config.yaml
n_layer: 15
d_model: 192
n_head: 6
n_kv_head: 6
head_dim: 32
d_mlp: 768
vocab_size: 32768
activation: "squared_relu"
norm: "rmsnorm"
norm_place: "pre"
norm_eps: 1e-06
positions: "rope"
rope_base: 10000.0
rope_fraction: 0.25
qk_norm: false
attn_scale: 0.177
bias: "none"
tie_embeddings: false
parallel_block: false
extras: ["some layers without attention", "local attention windows", "paired heads", "shifted keys", "gated attention", "value embeddings", "a smear gate", "an embedding shortcut", "learned residual scales", "capped logits"]
init: "normal"
init_std_qkv: 0.0372
init_std_o: 0.0462
init_std_up: 0.0533
init_std_down: 0.0533
optimizer: "muon_variant"
lr: 0.00642
beta1: 0.95
weight_decay: 0.0
lr_head: 0.00925
grad_clip: 0.5
warmup_steps: 200
schedule: "wsd"
decay_fraction: 1.0
decay_shape: "exp"
final_lr_fraction: 0.1
batch_tokens: [32768, 65536]
seq_len: 768
doc_mask: true
train_tokens: 710000000
steps: 15591
dataset: "wikipedia_en"
Each number is 128 + 32 x the weight over its row's rms, rounded and kept within 0 to 255. Layers, rows and columns count from 0. Numbers have three digits each. The size before them is the row's rms in percent of the matrix's.

# layer 2 attention value, 192x192, rms 0.037, rows 34-110, columns 96-143
091:135127137148116164102114123126110169144118085131104156149054125115127081088130110177138128154133100138120179144125151154109136138136119104071156
085:127147145115112127122133190139089123123105151191120125110124158060183079181124118108140151166117132124128102145148135101150082109099089150154131
098:133151150091168145118166137118139140061099128136081108129109194113154099079094129177104105082183094123095104167075157132130139136154159132156140
081:104161123102105097119098129135071149115143118130131145135137136104096157121107115113121090157105147149114148096122105120088062150188116163134091
087:190128131078207112083165096199135177101170148119147094058157125144110147103138067111155120122149116135163099133148133136188111112062103116176083
084:127122196077127125149144146096171106062110081148058155169181106138112130117128107058129103106154109112188035154138181132138148152158134114142132
085:074132148160129113146093125127150122146168157129102072095106166180096077087139112140137148057028130137112165075142082178169114124102086099094157
087:140137118122117183141055134083184164160189072118089093118143098137149150153155180140129088108111162108121108113168179159141162198145148148125219
086:155138196114102110059118152099131151172118110187149125143094143151122109169121135053175122156102085125164111133118100120164108159139105098112093
085:130095104143122104139149143154157136124080159141127133109107147089121089155136141167116139137113097086167078132123133125168168105140134113118153
097:122192165131129107098135087110162098192164172171143139144132166124118109081142099110127139084075154085136123089123147144145056123092144131175098
084:110101130136092110100155098101145110135124105063159067125145088091017137176121127151187126096135159097198098133139146117082129093132154084146118
086:153057123106113145096148166163101091182163079104202145083141147115136114171135100108040161126149141099142174112105126106164111141076125106125111
090:118114104094182148125136178137103121170050178132083123154103127101132202121136132135127127122148076162166120126193195126128129117115144139134116
093:137139181116150151123113154155175088136058159127080095105139096112163166140122157124182051123127127164131141155146130112106109123051174133114224
085:143145111131098099103096065110121140122071164128128162126156133071121114129101136117163163144123127123147097108118160140191135190128141162159109
089:142138144120122147187111124151184152117093084092120119097139108136143116155172206133108148090130194147121115109108118145135101110119103159099080
096:122206146153097130091083160145077072091146120136122131114136178056114099148062165089189159154066084138133131180175113118170108182154069125207135
085:090125102079116167164150130160131116081111081082142126105097113124097138136172137167122121097103121140153134124151089196189064179099154103113099
086:075174154167053148198157129099113126155119150179102137181142051184116099135124149124135098124074110173141132100136117091097173115119103169104113
087:079144144217083131115173116135145134096129143124079129153111110089105103105110070103112178079168128155135099121089116083093122123125105128141122
080:101147141139098146147162123115167081117128166142097082181165100133074173124112132075115124078126137130141099127147138115133085075132146135161142
076:102182111121118135116152122121124163122115147118179136142130155093155122104168179073151199183106144124176125172144115167089163135167044110168148
090:159175161140097135136130155106127175100106135136132101113141118126141088167098146156119128081078115159078042131157094110155147123139159175126105
089:121092113145126136143113111162136113126118145133109153164108109161126131215140087097106119138107132167107175171136147151121132081102120211091140
092:113137097072107130070092051075116126095163116127147117116199167051191082104136169123172136095115167139118172142110152119096087092131133130184182
086:107071118150136172181170008177055129124127119143127089064109135141175137209188138108195091181102072128130101112109167136167150103223119167075116
073:119083143085140155186073108097121158104192074136071166121096164109189159150114104091153139096121102181130094101183077090130067138111094146111102
081:130152127129217095164141096099116174120070156139158115156175094143066135110097133166185105092102091092156106085089173103139095132134151140092101
082:162092116083146142052116121187137108153150155159062142118120095103202176108108166144040137141105140120067129120159139091157119209125104138166138
095:075122127209076129140084114098135096111124183107051125103111173166137151159165103168150094140126136150096138131115091128105122105142136135154128
094:113155160111094150149147076129145149120099149099139173162103138101060085131115133140154152176160128102158057127174138122143185124149108173134114
093:145122130120157161091108127121208117118136097083132155171118156097108076154125111136130111203141100140129132142098179119123132115163160131151093
088:155101108123101094077168153145130157101077105121153073110142058135108121162148138163166145125127088188152134133124104142079102085157159065146151
100:111176135107115115125128107161168111092172101108157082081156157125081183120128172167127136158137183119143115149178130136128180127149105123128141
099:069111073145122111160154114165074140075114134156157114083140139143123086071144157113105130156153101079123145125160091163103101079087208074121137
101:143160185150089109109112074136113158122096144141176160136151155208077139146105132101090119131129139123105119137129143099100127082105120144139057
096:115107070143100150085133097075159141137136111180093134119170126096092134137121140089067137121146122079191145132206122128134123132130182130134098
105:129115102110108112146140105095079154086030138135124090111185130168108096108109140139090157178117084116080104110170096177095151139136128083116137
086:143111138142132131122108113167089128140101087068148156115114077112174099120123151147131161182084138161108089117123082143066138095157074157091130
096:111122133114118139164106146141160126136116189090116145145138159134168125117092142153112144116148173184120103158142199127125129088156149149089123
102:155120116118120111153136120140128170097103100104126119095123174139178125163084117180155192139140206105095116135154137160168136124099114140107176
096:134083104152113208094176127124143130164109128088249094152153120151088129148153145092084087125110106083099189114120081123147160107157089130139138
079:125116150149134079128136160147092128167107180092143103166112086173124078094096125165118124074124160180104107145101149108106125100095151086126160
091:103145077160167084159135144108159144118152103194116125119132091104060122142120136124134124073131122132078115117177139108115126159103190121086103
095:094166117088103165129132154144204154061142145149140080120167188161090172153094150164173062141150087171154087123097170107131127140130118132104133
091:082188110122157177190161163093148210091114161150027153162152083131069156060043148128105138109086123119151132088144147104117121186121122130122063
091:120109082071105174148114110105129123175090116126135120153126163160093125195136122131084149093113138129166167184088120114090194091152164179093080
095:091110148092094154095125142125103145099162136125093174114181153046140117144144119102192150155154057073145120134113122087136132101139124107152190
090:107136156164172149129177095112057124158079127038136117146109081174037145119142120103107096093145111142133129131179161120172122137116137177120165
089:167140123107129111186103076109102122143102098080134099073120158169138183093141124141139172136127141109170087148135111185098066097156196162119127
104:092122092142133188153090090146165166117133100101051074176204172116110110093162184121145125150169118168126107105078152155157116114145153150081140
107:156129146114044134146146108091113103063111109153118129110109152125116088113134109110154118165078194113174122116123137109174095173127074095074190
090:090176068128113151128091122105111118132102097115062129115125127127191170136105129156095187075121116131138115108159175102104115142173127192112089
101:156153104150098098138161142070093172095141162048138140118157132129078097144067158109082101169107145118110080147121120107148145110148053114088179
100:123121132100138128154148120131168049077079109151170136115096041138134086191122120204086154082166139127114128154149141124133163122183112103137126
098:101128131146108144165062112148125140089123142217096095160066144134162141137170093117149120107133143124189143137127145127131156105078157156144107
089:116144101056158101135114145115101118107088143110127140110140095167073163170099161169149102114157132082109131106125081068075155149181116127099225
095:187128120132130150110130096117146048110073169107133103107080123130162122118119100146092107038091167115121202172127099097129128131135200134162129
097:142145084165161120137108034201149137072131158153098116146110071136140126123101098173135105118115112065156105159165150140178168105124139106150158
093:133101118155078158197134169166138129084147150122127120120126160139149099152192144136118118119130151096073139071131143112141104109142120142122153
102:119198128099107117138118119171111133159112104138098149178112122172118163153108116130130137110173130122152155121113170114185110140146114178114169
108:110144180080163119120086136104120153139108134106174181088132078093148185198070222102114127160143142141140142074106196148093125130130164220102133
109:135124111164124142163175149145096086128157103114101105128135177122150132136074068146153158143133173100157130130080154117154138098089145163123158
098:127091084130164077112154106115159132124120076092177107173121149125037111116098125120146147134142143103054127123128162120127156164188117159150060
102:130155124175107150132075105137144109215110132172156144124118145183143148132079154071148120115137171097071127147139169128151098127045091128115095
106:093124044113105129104103142121109108110087084109143160101175120203110119101135195128076090084051089086132120112073102165136146134182042114185117
107:109104194110100202104098120151125105172144132123144106115096134172067119134042132108154123151143144105138090106147091152151066080151151118187107
109:182110103143071161109156119110126144132123118064149153138116152133102149148102111069126092163128177176156182150117117135160140069172181101148114
097:111101099113117086108107133129108111169122123146146124115077084066115123135123172121100124115127107148097150186129115044097128111086108125098157
098:150091169182153110104110117143123127161074127170152118150181134135127124090083047115129112165094217060094135104116131114105085136144162127116178
096:128086101098143128172152139152099106173130117139158134116109115135108025081145096146062129106075103120137158160073158109124135123123116120122085
108:087091116156113108150140140102142171077116124083056178146106095183155152151120112073134120120131152116121114095150136163088116126141139104101146
102:147121134105102120149093104148217174172115138075129066196113160092139124185119116122109127122186142146138103184161166143130125130157159120158173
095:141151151122126169138118125168110141151146115133113148104083105082115139130106162149111141124158111151092114121101113140176094104146131083141094
115:086111019140096105107125061160105102178150079119122152149106103178106124098168081149093153138091092098105136096115132106175134188034112134106161
116:186164149088178141096117132144124142110135086185183180083169084104163201178111123091171082118072180118138098130081145071153124167140099200106126
# layer 2 attention output (transposed), 192x192, rms 0.0459, rows 34-110, columns 96-143
094:071169185144108134135134150143124139072149164107127140115051144147105135165165184090090112132172189070067105175145149156111146118117144114075171
087:113152135151126118112159100104163075155128116082150143097160136149130098157171167125106065166118098160158151198165100156134097040134191155171098
082:151121168090160131120131168112120103116079177145197109141222113136078133076121196172112100130089082132115168148127171119126145080160104113145123
087:125119119171085145162131119142119112095124156138133132078133170129128151173144131127107121073119158131124192184085141107164091120047118149133138
086:141135133166125171132163150140111138175180083150170149110105165174169123143156110156091136113107119134132135184164101141067059135108143127086125
088:167096138119083162185189167108129125113107147149112143053117147149132140124169122109206132095171111103147132167134175141118125160084135201132117
087:107131101160148134085155172050083135115092150100143079083122167188152142157175144130200149084179140088136094105107095087101143109099072061078153
089:151144183160151207122150132093122100155143173158192092111123165123143130092165144145130124112127064202153121122114118086150103164111098104113120
092:186160151091185165090093121132099114167098113105134131125150148170159100104176162083155165098099137183109126132126132142049108090165107110118121
073:085131113103124090110146084129127138156146141151134125089078108140166101117171192139117179118148109111122101092102137132111141092131113167092129
092:119146172141085127137108053116166103161106116147180145154207148119110129073095095093162125157112077154082134109100192135142104164118119156147126
087:107141114086132164211141121120113169143125131125141119146149100141101118115112146158109164147074123047121148101146132119085088170168136196116123
095:121137111127108144195124150160084125163147170131143102149123151117092098113079183139109196165116146096163119115160057149154130193146103175121135
072:148132159129109181156100150100134173138194153122080064108126100125173131135164172160163130115186175079117164095136087162112086134162158156111166
089:119100173097139204168070180140148111110111149166169146085128066128126094157130096143123171103078144137134149146064181134179085153134121145132217
092:100184092125138124111142127099090095128125151165100174149103112107082159191110155125131092110058077180127084183141150122062143103102152126139113
089:140197171149109066088100091163115109133108090161084141103098121122136117222119086170137137130189205125136109089110082101119141098138119022142125
096:134095072143146126104112086112132127099081095117076172115144110088130120174145142097125057101075084154133133082153132137139104079150131129179111
091:108125126126164136077134154182132190081157126138139171103119125130085112134179110164132129124153053097190144111116131097066090082142218139111138
088:087122092101137100070154103148160144136111177075125090097162121126123145116071131148104089078173165115100100126124159080156202087177095142114111
077:139066159136129106119051136134174084152075150086166121155125100148153060124171155124084161151169165148096148123136108106145097094134152178186137
075:140132147113109157145176088142176158125159131109150153143139127167165181162146165087144100173161137060154151100120117154165103151146174162165137
082:123182114167126085073129073139075121119109077130100116192117130110133139155138151074096086104125127143116107121097105075138107100140080074145132
079:153104104154094161189143133104161142143113073078125100091164164138175079124132147151131122098177158119119174095113092116144166137108139169177135
083:150098133143190140124046111134102115122109113151154166148153082102105115109128098142131170133071135130131124151126154137198139156116107118156164
087:159075134160106124126152162105160187119116131162192079112229123122131161085140095141113080176123168141158163118134080074104129153098141113087118
091:139162129175100126132125059188140174098180072138119147119149155121111154126165146085095166116161167090116091121133130123154161138071147143142092
080:147116126091119109053090142113108055149098071137085152176093099127166157156134210090173128093140132191130131137149166102127118079149119142137134
080:112144136147165176171150131099167108121107136102172141155167069143142116156198125147120132080120114101143184141082159157101151106157181126112121
081:130169168072125089096108140071182150179198040120128182118087154096158170215125066078075142127117138123099138157154149113097144091110171149136103
101:156157107074101102082168096106137117158097139122103089098075091122177159083144141114148168133165182176138084184195142112086130114146246138126136
108:108074151109092085142147105086122138135158114184092131255116156135187144195124133075177095097110077151165158149117136107116145132087126148079132
101:137175180150109123092182136093122089142169112112168131158086195119099162145065102131128136129085136083169120132119094183159107166038101150175128
105:163138146088069080100159152121142111078181152141085103133062134095150116108080173159130176132124127171183113103101108097115131044055145151142054
107:109097143115163139133156101142136141160107136125137115068119103199153099056135169128095175189123208125113088167162135136136152141137129016076172
102:092090092145109184182143115096149134085147141122100110151186145091133169131140106117158133104122106134090150106126095102151170122182102164149100
097:114132158171110092076102092092147190147154141094130102169110130177117154090137150132118129155081154091131129111111171125127164071159077131181110
103:093098134157119137136121132193171087061194076133149154092061149146119146123102133099107156110148081074103114141071128152168087073055127153119114
107:111151109163144127095140141139121137158166077044108103100130103143119090146118083155130164116159094126206123078118141122074224099117080094108109
101:125138055065114138164154172135169185147064134136133155102163109099148153120113171125184125196178146153081179150128162155161125146156163169123147
103:114129146095118092073149148176139132112178114143138087108123114106081130076086111179156125121145073131150107095090151131100133108134140107158054
113:156122107101174143118130121114133105096121184156158090108119090109079132098115142145118145154159126095135089202181188152119155120147169179129055
121:169149176132137059085152072173115131120114183153103113101071097138131141119136161130156171156061121133159040163121097132162137112095151124128121
095:146130141136116114118080170151156161116059150157141089144133153141145121107132177152161128117112157089185127108153133137114112165122096046119067
115:104107164115122121100123078099168164158145141173130084091154068115111181136166118129121061091125148092130116186129108090139180121163109116186148
107:193097099069119092088097128107172099160129122155151124098133108168121127097129090118172114041075129115117129076154073120143083129143165122130065
104:133161112180131149186149145069093103154125080096180122121081151159143112081043142171147150163076113156128094110133105151112142133129095148093165
106:160133108094133108099096118120148109118100110110121108113111142123162074095125120136168148071124111114156121166132136082104169103182079114100114
115:189148136174148131112041089111121125143192107133141064116160132134170098193182085114091117065141091155124166160200122123156131094127108156142112
104:147180085127147080089118147103133080132106131139070119122181144196150141138130099142114134110130160093119110122097127149140201178146168176089172
100:141134127113142093147049159128188160114114195132149146163162101169092098137154134112107086091107146128107124178115096167104180129104124066114083
120:090135135108108092199180148110100123158158096131109182177108142079142143159111137139160119145163113127132163129125123090127133150145154050152166
108:169114183134163139114098130116148096108105188149105132138134149189172113049090157120091070063155162147115071163083174144060150092137188153092148
110:142057164117125151127086064122115104054137097111096153182151091114168103185134138117165136157112159162132140110134133117195142115172172141156102
104:073133096126123119128140121131133115174128107148123188123110126129149135190195139111108139141121136130153193099032121146191121159144127123130141
107:148144092166106172131187116152118160122127144168134147090122184094136133080201063067128141114101159149128080140105159086114160144107114137118097
106:121139133134166084148145088153098146085114149120082153153115117138097130194131064144134218168104119094171109171088105194192097171076130105102134
110:105122143153103095182133166155132130123123105106097158185143094043156135111073115069157148148157081149160142127167159125105184141040108101140133
116:129100079149045124170206151128062067141084114127082179153108147057135182151133126111174109121111085113130156120124059128139117126098144124072080
104:196175158133102119156093178127099178078129130098118156112129108188074177116127154101130169151135144128162137127080147123128176124152135099072127
101:181130106110143124162124121129161096128087196106113114124122087148147131176076189128123131152166125122084077122146141126140104105131153123065150
101:138109163113139085126137162093107152150110186165107154187136088059074142137150159128153141146111129162112158114148114124118157136146092172129203
115:090090113088118174111103150147149162090107134134064111091156089112084121121106122207200129176071146101127201133117107053120168093110135138133133
108:137100118121153120173132162136139102154135177125089176082064172193097116089141099139115141158157163180089154084105138130151088159155140149124187
096:146117105115059118220215129099153134166207167122139140074100128148115164141094117114179071126161136166156131101075080139169172120095130138084142
119:107164136105094060122142085178105098097164123195119192129038154185075134101073161158109145158191138108063112138104159153141132117130059091055094
116:134130184115145162089163149102074077114146085118168101150107152120147149146124119199151192150176153152097092085146101150146112111099129159125095
115:245135169121108136106133179115143187215119134145126164115119113135151162142117188051091177128191113149101110125135133116117137159101127134160133
112:178120155164133151131151135102035161126101124137109144152167123051133128123070141199110082047157089136180110138139181143140165125146134145138098
101:096110103174133101139154151126172140074168157079097117144095126141099118129128122176112145111176088128171181139058132113134173113098210175117111
105:066143142122119149183138164089130119144139073175113164142130146198173114184172129094083159103099136141203164120121134141196091123096168105139059
094:117092131177138075108128083135169147121156077127087164133078133076147196129103072109148105103211107128121164138152156146167083175112102157100049
110:135170115088165109134158162124101102141104131175100079162097091138164125114134123126135116098094135113147145132176208134168164119159138140099156
105:103219196157101114087106211097158144123110145141198141148129126112123126136173152108174185108096141143127153184155138119100153168100124164131124
095:096081181092131160125165064135105151140106127127158080141162084143127156105137123132157095124150177117147139126135102114074199176097089136098183
107:131176133166122100144151145068114111160077134167076129131036119084166146181137106155193123152154196147134142147141130111126145173111161104177128
132:114146111113110142082156121098148114097118135089124199080134126115160126147142213133138117130105131128124154065122092151132099121169131216124177
# layer 2 attention query, 192x192, rms 0.0376, rows 64-127, columns 96-143
089:134136085111092111160112102145113124123149083055156122085119100093122152129145138185174119179121149096117174163189126120173122165170138131150178
062:108146032126155107119106116141086142124126094098124182129135090121102145157143093128133099169141144110125205154098151111203153191164121169119164
103:149104192161151166114139091109174099123132140166135105107113191161145101136121170122121155115125070133112130120105139130086125098121139111100125
093:115117174137116112158184135107097123111151151117150148118227074118143151129144104112087095124081156086118120087145066106112100111076120098137187
093:111138101123135132172096081167150131134169092160101096102136130081127107093134187180199119165123101131045131151157120145189107131173137163135173
080:124086209134176192110162133127134162144171164150149140157131101144145122166138130106129140058153115107128144092073104151137146139063081194108147
046:117149048113092066129121152139083156141131114087100160162130081107108158100112105155108072148139187111147139124136139140150135138142155141155124
092:153143094120158130139139177077115108137145130140117124148122130048120153142132152139118183112070143146111127114124159128150181171108156182107193
095:110150065091108155155121112124131123090185144145063165135108114075151140093118183167141079155145164094120115161187141156105093134164168150125176
086:138095128134160182142043122125170222177146144125058145134114120164171119171174120104139157123113134120120095115134131145052150153081149110120102
093:130086151113163131107161122101186117182188157182152143127090171177118115124175076109164096168124104164139131087177100145158169105125130123108150
086:102173170077160134104156123142180123176160094162127138093093147118201036148180150156096125127125110182144122103151150144108117089112109126090049
091:153137113094128201187101141168187156102118090145171095077098096179147144105150169114138143129102118180092163133172111089144164135123132137076145
099:124151141123081095134128120148160135117111115031109137121144117141120073108131197190192094134144107128165106126123164122138132170158165108142162
091:149163060059095161086151195158140082126114075104096101105082131099153133164097132142103091143127171115146098131137194118110129074190143120148142
087:083095145165127157138104163159175118108120130091117134101137190165098149140149158136085123058144119146161141085142081146138101131123118102110086
074:168163145117096165109139154164125081122094137133138143068115162111082139068095080140080104137118178101129161162086144152156070149181159146093101
074:108109103217174126171151125144138132144116124217165143140136110142109110133165101101054107117127137131121157170078093119140123128116156130078167
076:096132151117139105069135131161100196144159127132140121162170133101177124153126140135120150082130109191093141134119137093159194163118128137167156
071:173184122115112072205123157053110129102105128119137067114132107100173204155058111139126112177064128128166199120169112090149157127178083100168159
067:179133075137143097116119096098128118100146112140085097121113116118134137095097109130141132085055161154133095098156171137102122121143164121167088
079:086116117088104132172139187103149102113100123077149119092100123131067129105197120111181110131128115098071142170127114124154117157131157113164113
075:096153148119108128134103155087125146141106122135131195127193147164149082130147096154159072130118171101094079135121128119147119148107158129121150
074:095131160129088132080119191136161134160104127102137134121131099125129168129116166153122150119109098173130116068154082091159182143189109110144180
079:109104072139140096136156171097140137109158142072130106084104155133174150131074094115088159095151073088088142101153127127137166126090107119125149
073:105151112133147132207064164147129134156139156139171130133078144136114115200091135073137162140154092159090133105155141119124120120183133208130042
072:155098108112135125109144143128134131131102128157142167104115092053147059125098098149172109143092125164167153091110148055076068136202145160103159
072:113150157095131142159086080061178143116114136175165135084129102119114227078087127118157142177063150171156112112139107090137079107119134156111111
069:083218128103091130146113102104123126155107144116094189089149110149169175079147187115104109110136194110168186099126106106120146125139087135087155
075:061119156147110059134123134106146104172170130100130146144173152086120105109165181074160156127118141084117105163096129183109089085117136076118101
071:139091131135088169138149096121154158160143100156100109148162107093106066074115121171152184139123109040112087180192107164105088154172116154125150
072:108208157141145146103109089176146140181089136178061130058091094109149117162131163096141096099175097166135106126151110127166116170117126101134138
068:170134111047044105133131061143115129109131088085161116115105116162141137131175119151117091112148152120111147110097144180174170167061095160120136
085:169087169121122138128097145107108099142107157122158151148135065156119112123147163113095176067129138059105153144174130115126091059138127164163124
081:133122120161136161147190047150152122139132136123109119092091155086125120147098135181143112170167117080142136132109144130134157132086150094081139
107:114141097088146103135115134168115182127146054123122184123116202182191117134101084115128140181114089157159152127173157114158180178175092102158102
066:133139103131180173125103142165148152146113183131154143128190078090095079120145148166114122159108134111088148101121155082115132075152135151169153
083:146141083096060110138143097134111114074174094091099120147052125078098176148142054186118155096161135141120158135186083131105144174141164147092130
103:148111141124075077096093174147109164156098097096159113137131093104133113104176096122121126130135149131143088082147129117124096125131110097069100
105:129159168119114172119142100121174114139163084147106114101100135056155179188148089093074139220120098143125142143117127147107152086153186097099052
098:124164116108169126193098128130102128146063095138098103200153175129164193151122149107165133179123173124126063077115057116180112168132125142117161
096:096130125179129176055150110178164082108146147123091117077087162142110103064099088109119176129113127116150151122150124139204153146180091121142115
103:125134161020127143128107125080131135145118156125165151130103093125073127106153135115166133143117135156104136158190081127135177188167134111109077
113:126095168085172142161139175122133110125175152053133130101094153105123097125165114140153127100104107140149121188163125157138102122079163218182129
103:099152122132115165130178122112200111133136105129121151060167127139167102099163080164074120089148120067109160154080138120070117091098155164130094
101:071109142124117091104132145133125121076087035120138128112100177179072136112121162151021065123130099119053217084122137137101148127107108135085125
092:124133124093163122167126159167130137082116123129134154125096113174103143115086133158153152218146065150118150161092144214154113118132124133095130
098:115152150143193110076092074163063134138165105130109093134105171121195144097206060109164123068160125133091129146109193119072153130151164059105128
099:117119099162142191109088179135183130125128182169171112127093138144043098146167136138092141137116114150092165112085125125114129104092168074061109
097:123102150158129117110166117090094082154112107135051100129127114122115117094157102123085100175105195128123131131196122141144117131095101148137140
103:148129098068134144132092123104129126138121114133120147133076130139104127189009143195186055154136106135106125118110128124177133230109146144112142
094:103166118130133182113049159106170136120080112142082104106124118083112165136158143189190086101109095097167071107099200095105128158163086163111124
098:128151123159126114110098159199148140122127119123105129180115171169100142139069138148085106150136129101065143083116144140140208157189129069111105
091:124156140100083123100091167103079132113084115134126110139163097061178236105111152129103136142189178176119135127066153171129134161103087148151121
092:057113106159157151099125092186134137155177147169122150114144148128199121138135158147100147109160189164109117138160185141174073142111138102128139
103:170120155100141112123114112149132177160135080104071162179086153118166128125156128113077129112145182099142167114103135142129164100082144154106137
095:057150111148116150163134138110080146097163060122129090112097136140157122153188039132109130187126102174105160163126168085151137104152122111130096
107:143089185071096128201136108128148148076150156135075165108095101115159118153146113072105165165121199147168114093137125096147130102097193084139168
096:131117097106037196164118180110166164117140136107126183145087104185089144202145108155118162168180069137095156138110139129183116118138220123130113
100:114090073096148142162164096145095118152120109153120139123098123108186121107179180121106120170141145114159153106091084169119096168166137197163062
096:121148144112113097120165116135102214134182081100105123093089173184128170079092090116104124119131156164100109084135177112136108095183183085137090
103:143178106117142109117158085120092128100159138101118178158137138123094101141154146135095115139117061135143194143104133084123210087133095141019178
102:092115164069135139132105087145154148081188138092170087113173148128139138127161103087087093096171121097109083124141137119127155178087204124127124
096:148141201157046117157144088103101147102158074111163172191155133174145109174140091082151153103109120159133109134138126118170129074136138124106143
# layer 2 attention key, 192x192, rms 0.0372, rows 64-127, columns 96-143
064:092121149202135141149156217168141214135122125080147152118086113121177129162136136123104138128192112141126163047100165107107171119119116180145128
089:108138187135172149094124155092084156186059170139132156145154098102092141096148138118144128124136133092149078122180087129103163089132109121137155
049:170167160105174156172075164149094169145208136144108133104113115137062099099147098094163131149157111092144106110129059094091122161110067102127128
085:167089097189151190141115132116113112138110132099196085107060136118107133160102103109137140157165122127136126140093193059111141139156098120082137
109:140129082107071034138123115148132129099156094150111105097124127113126153113106121118140078163103160161145121131120128110126109192105143095140130
127:131103193124164168087048111122096084115074128148108087123166112158152115134144122110142159140125110170073100121097085110122211130178096076131140
255:128153053144068065168161136140163146123149130096138152128107143096109128120075108155132060133144111127163177173135157134143091133091161151129116
093:130123053136093093124142085164169168141090081132197093147130112151171157138080106136095060123102115098145181166115099157130075082101171092121081
092:144119211145141141105087122120073153149102109102154116114167132137145135114147091144146156082138116121149131116127135124124181137173081092093125
089:125134078116082042136157095118128105094119063128149151119095190049108174126073170144137120139129139168197085144176171134144103185091125108136083
087:056199103114120146136174154160102152137135127082105119170122156083141102116086125139102158074102104106190150115130174148109131146130121171091149
084:131170132168079134181194158115144158130093128113157140147088110092117147166049133176144135098090148060077159128141085163181139161102183153121162
088:132193133229135092134143133058141122150096183064073171128098115068100150128143106155096079138188141101149166139116179154139099119135171138134183
107:136148202107172201110108134156094108133117096170158114141112130149145139172155127102081197149126116098122093114158088124116151082148102085132091
087:137187132132121145105064089068138163123119127111156115162165112125158111097104133124146122126119122178132167118080078103129150107077054122117125
087:134173078077098111106175145160147160143137159179185141169145185082121154128156096126105081140158111101152159164163181124123085059133150202123126
069:086103097159134140150120110072077129146073139082175176121138131163167121105113110157063125137126147068100155190146160161151122085139131050112154
069:133078095151128087115144154144112113112158158126085094088152085136098118113119101011102064098129154030118142111187110182151127111162151136122137
066:139140132101140144094189167147194073113150151142120064101155149156123099157135133110139082134140191082093099147135098117150212063164088164230147
070:130105122085159170096137082095111097109084184136106158082115177132114148083120167207088075114185127154111197087101100110136128129182085107167132
068:104108094084171114119182172133112142134081142158129170124099121089088113120104153142123138067108132096132135159147139137110115095095130127095089
069:156114113103115114102141110127051119183049120090174124163115156164170046080176137129112127079106120084118079199177139116057128086165166073107064
065:131123143070159162101133114125124086126129154118153070081138145135198096144075086134144136099154142124188141077106129137144147100137085104122132
074:168146134081147141096131115114118132140045176121096144113120115128129202134090117156094139147144096153074166121083074146127156131142093107089137
070:140138140155123155109082119172087093110141129106112130148167171117149124163185146135085104104203125140104122153128122142120108099115110144067055
062:177122165151133131168096175125138099128099160092141156140058160091148115145123178143146141185155181157139102127117034150149140173111107130110140
069:066124098105141109136130113082115142197164128177115094089203110099125127162093156136121107079113162144110164094163125127138133134148152106114156
066:175159091158066129080099135160141145166130123144126111072100121158104139121156195155147139146178108086172104158146106118120151129097146114081143
060:135115107082109193109115101040147111149168133120188184132118082110114075187114041158158089152166126150144159100061161109135132134200164118141188
069:208103119160088125146055084142122067119167134126131070167180111105121069119145164088057108150126121166118137093130145136141131168185119159186122
070:111134121114091133152162115097175110145155143213130142136136129129088152134144070049107152143076162078140121174143084112131127109160080133137133
071:159124125160132078133110120169055127077112127112168098151128160103099168114142157116157091143088130185096098160088064129165154125124140125102146
061:094101121163163139083124154035114101129144094101091065109141126145152139095110109092173158142129131149135084108145084148123086098188088166148151
078:086157065126075122149157086139133116205057115182111130151106139069067121146163143120035111105147172114147113122048081173136153100110100105186091
108:153154136127098129120157182124096179145148122132130123060147060146066159125192117114107165115143187109146090193123137101153111147132097185148198
103:158188086145163119108107075073125121109148158130110149151134132144129171146104162127113151132134136068120135110121131129093180099079071114137151
068:089080163127089110155127136116043124130105070136123100114079171093129158087058085116105169099119070109132187130117152163188132136072171167076092
074:084115115154136182121156172059171092088053151097148172144112137107166143111131137105132088196056111127129113096102081130185120143118163123122099
091:162129106123138112100171102107149124132144195081177087077138153072108115104147090128133091078103129106161143190108144110164191157142139157146065
087:128155141101063178135154106074165123166132114179126164087071120149176105123153146167137079154096148111103134139148126150137119098195128129105066
096:191160175096161074123090126117114140169162126121086109120143179122176162083136107118158161103082131141124126165152131100069144133075124098116126
102:204113152118163130067162105107158163111141136020126133144121119062100156090146122059183086139122107145167122131112152098106126167117152171135117
097:076065160151102089132104160080109144146203121100092091123101110158111143117117131167179133082137116140135109139147105173096179199101093127098136
099:154190151164107154124124118140160143118141141115105087128185203079071118145126101140117132132149136100117104111135119135125112145136111120143111
095:156137063101128136131167155145145142126163108132125125141100060157142110157196175195144067132141138137093159126117136142171102137204160137131157
099:106127087111129167132160091132134058094182186136103067148079084108101084115155132141163077158149121109138152167108106091127170107167084070113103
092:130160125146111169104156090111123176136134153136187126078155127134085135088109098105143113145145093070118097096134074076150091100134117122092097
100:187166140113108077142103123165116089170120152195083116152120091087124083104197142150127119124073138161137113135100091143102122145100118157117121
091:158112127160080094151104119106125134102114163139196068115110136096100168106101122222177078066116075169116123140110084080143133124079143129099155
088:123125112126117181097198135112137089212183113090085133102099117130121129159135166125127144105103163135143122125101155209162095080144163121135169
098:085088172171165180106127089110174106099127124198082115126122142160176032122097153203099119110172136107118126121121093099098096123123113126151162
096:098115139126150110138139134145157101068107189100092149093156142126185123079183104177173136138141127127138164178130101115115121174147192125131046
099:129164120153183147119124118074156108106109084107187107129177140033140172167071133063110156107112157136126090110114117131132153190127085113125124
098:106109126134126121150145111173089202125131153110099151112126131076164174147063074162169097134078108153165118090126187106181133154147222126140135
096:095153170129182067104119143097109138099086154135098096162086108121141121094062130171108181157109081091181159146095140130084099172131156065091074
098:138132156134053132107156154120066101101156124090150141153139153127120122131191175132151103104145089099055090162104142108100159150136117187168074
096:150075103129065141169153120114114212104132182153100163142194182079131125126058151159125116177114143076131140132127158171131100145100126131092179
104:045072169068121196071114110140100106109192107103094106111088107137121161149154111096188139096187132115117094107064141111150097115142176146147114
096:102108106167104210097129142080160099098096079128190169096129112122162114097174104100106077087112072169112159088099148093159120107109120188181139
092:110109097122148072119155115120098111119143068195115183154114137143173061158156089163171160153132138131098062134108128058176087114135172166163080
093:140170179155156150158087190099151151136118173119122184140149126148150175120106153200168069115131124177123187094131031139099073168107151205109164
095:109139104137122115202159124112208166137141060110091174148107143142118175132091161185114053137129175162134095105142122098137161136118132120112159
095:181156128111132138127156104118133119105094086103098113050109088049116134123104120136153117139149185109142080143124168102087106189160130154102161
101:150135141125085139110157120093095092115133095123140081137111133137124186176079134179103115168143125113165139109145116121176161147152073166114116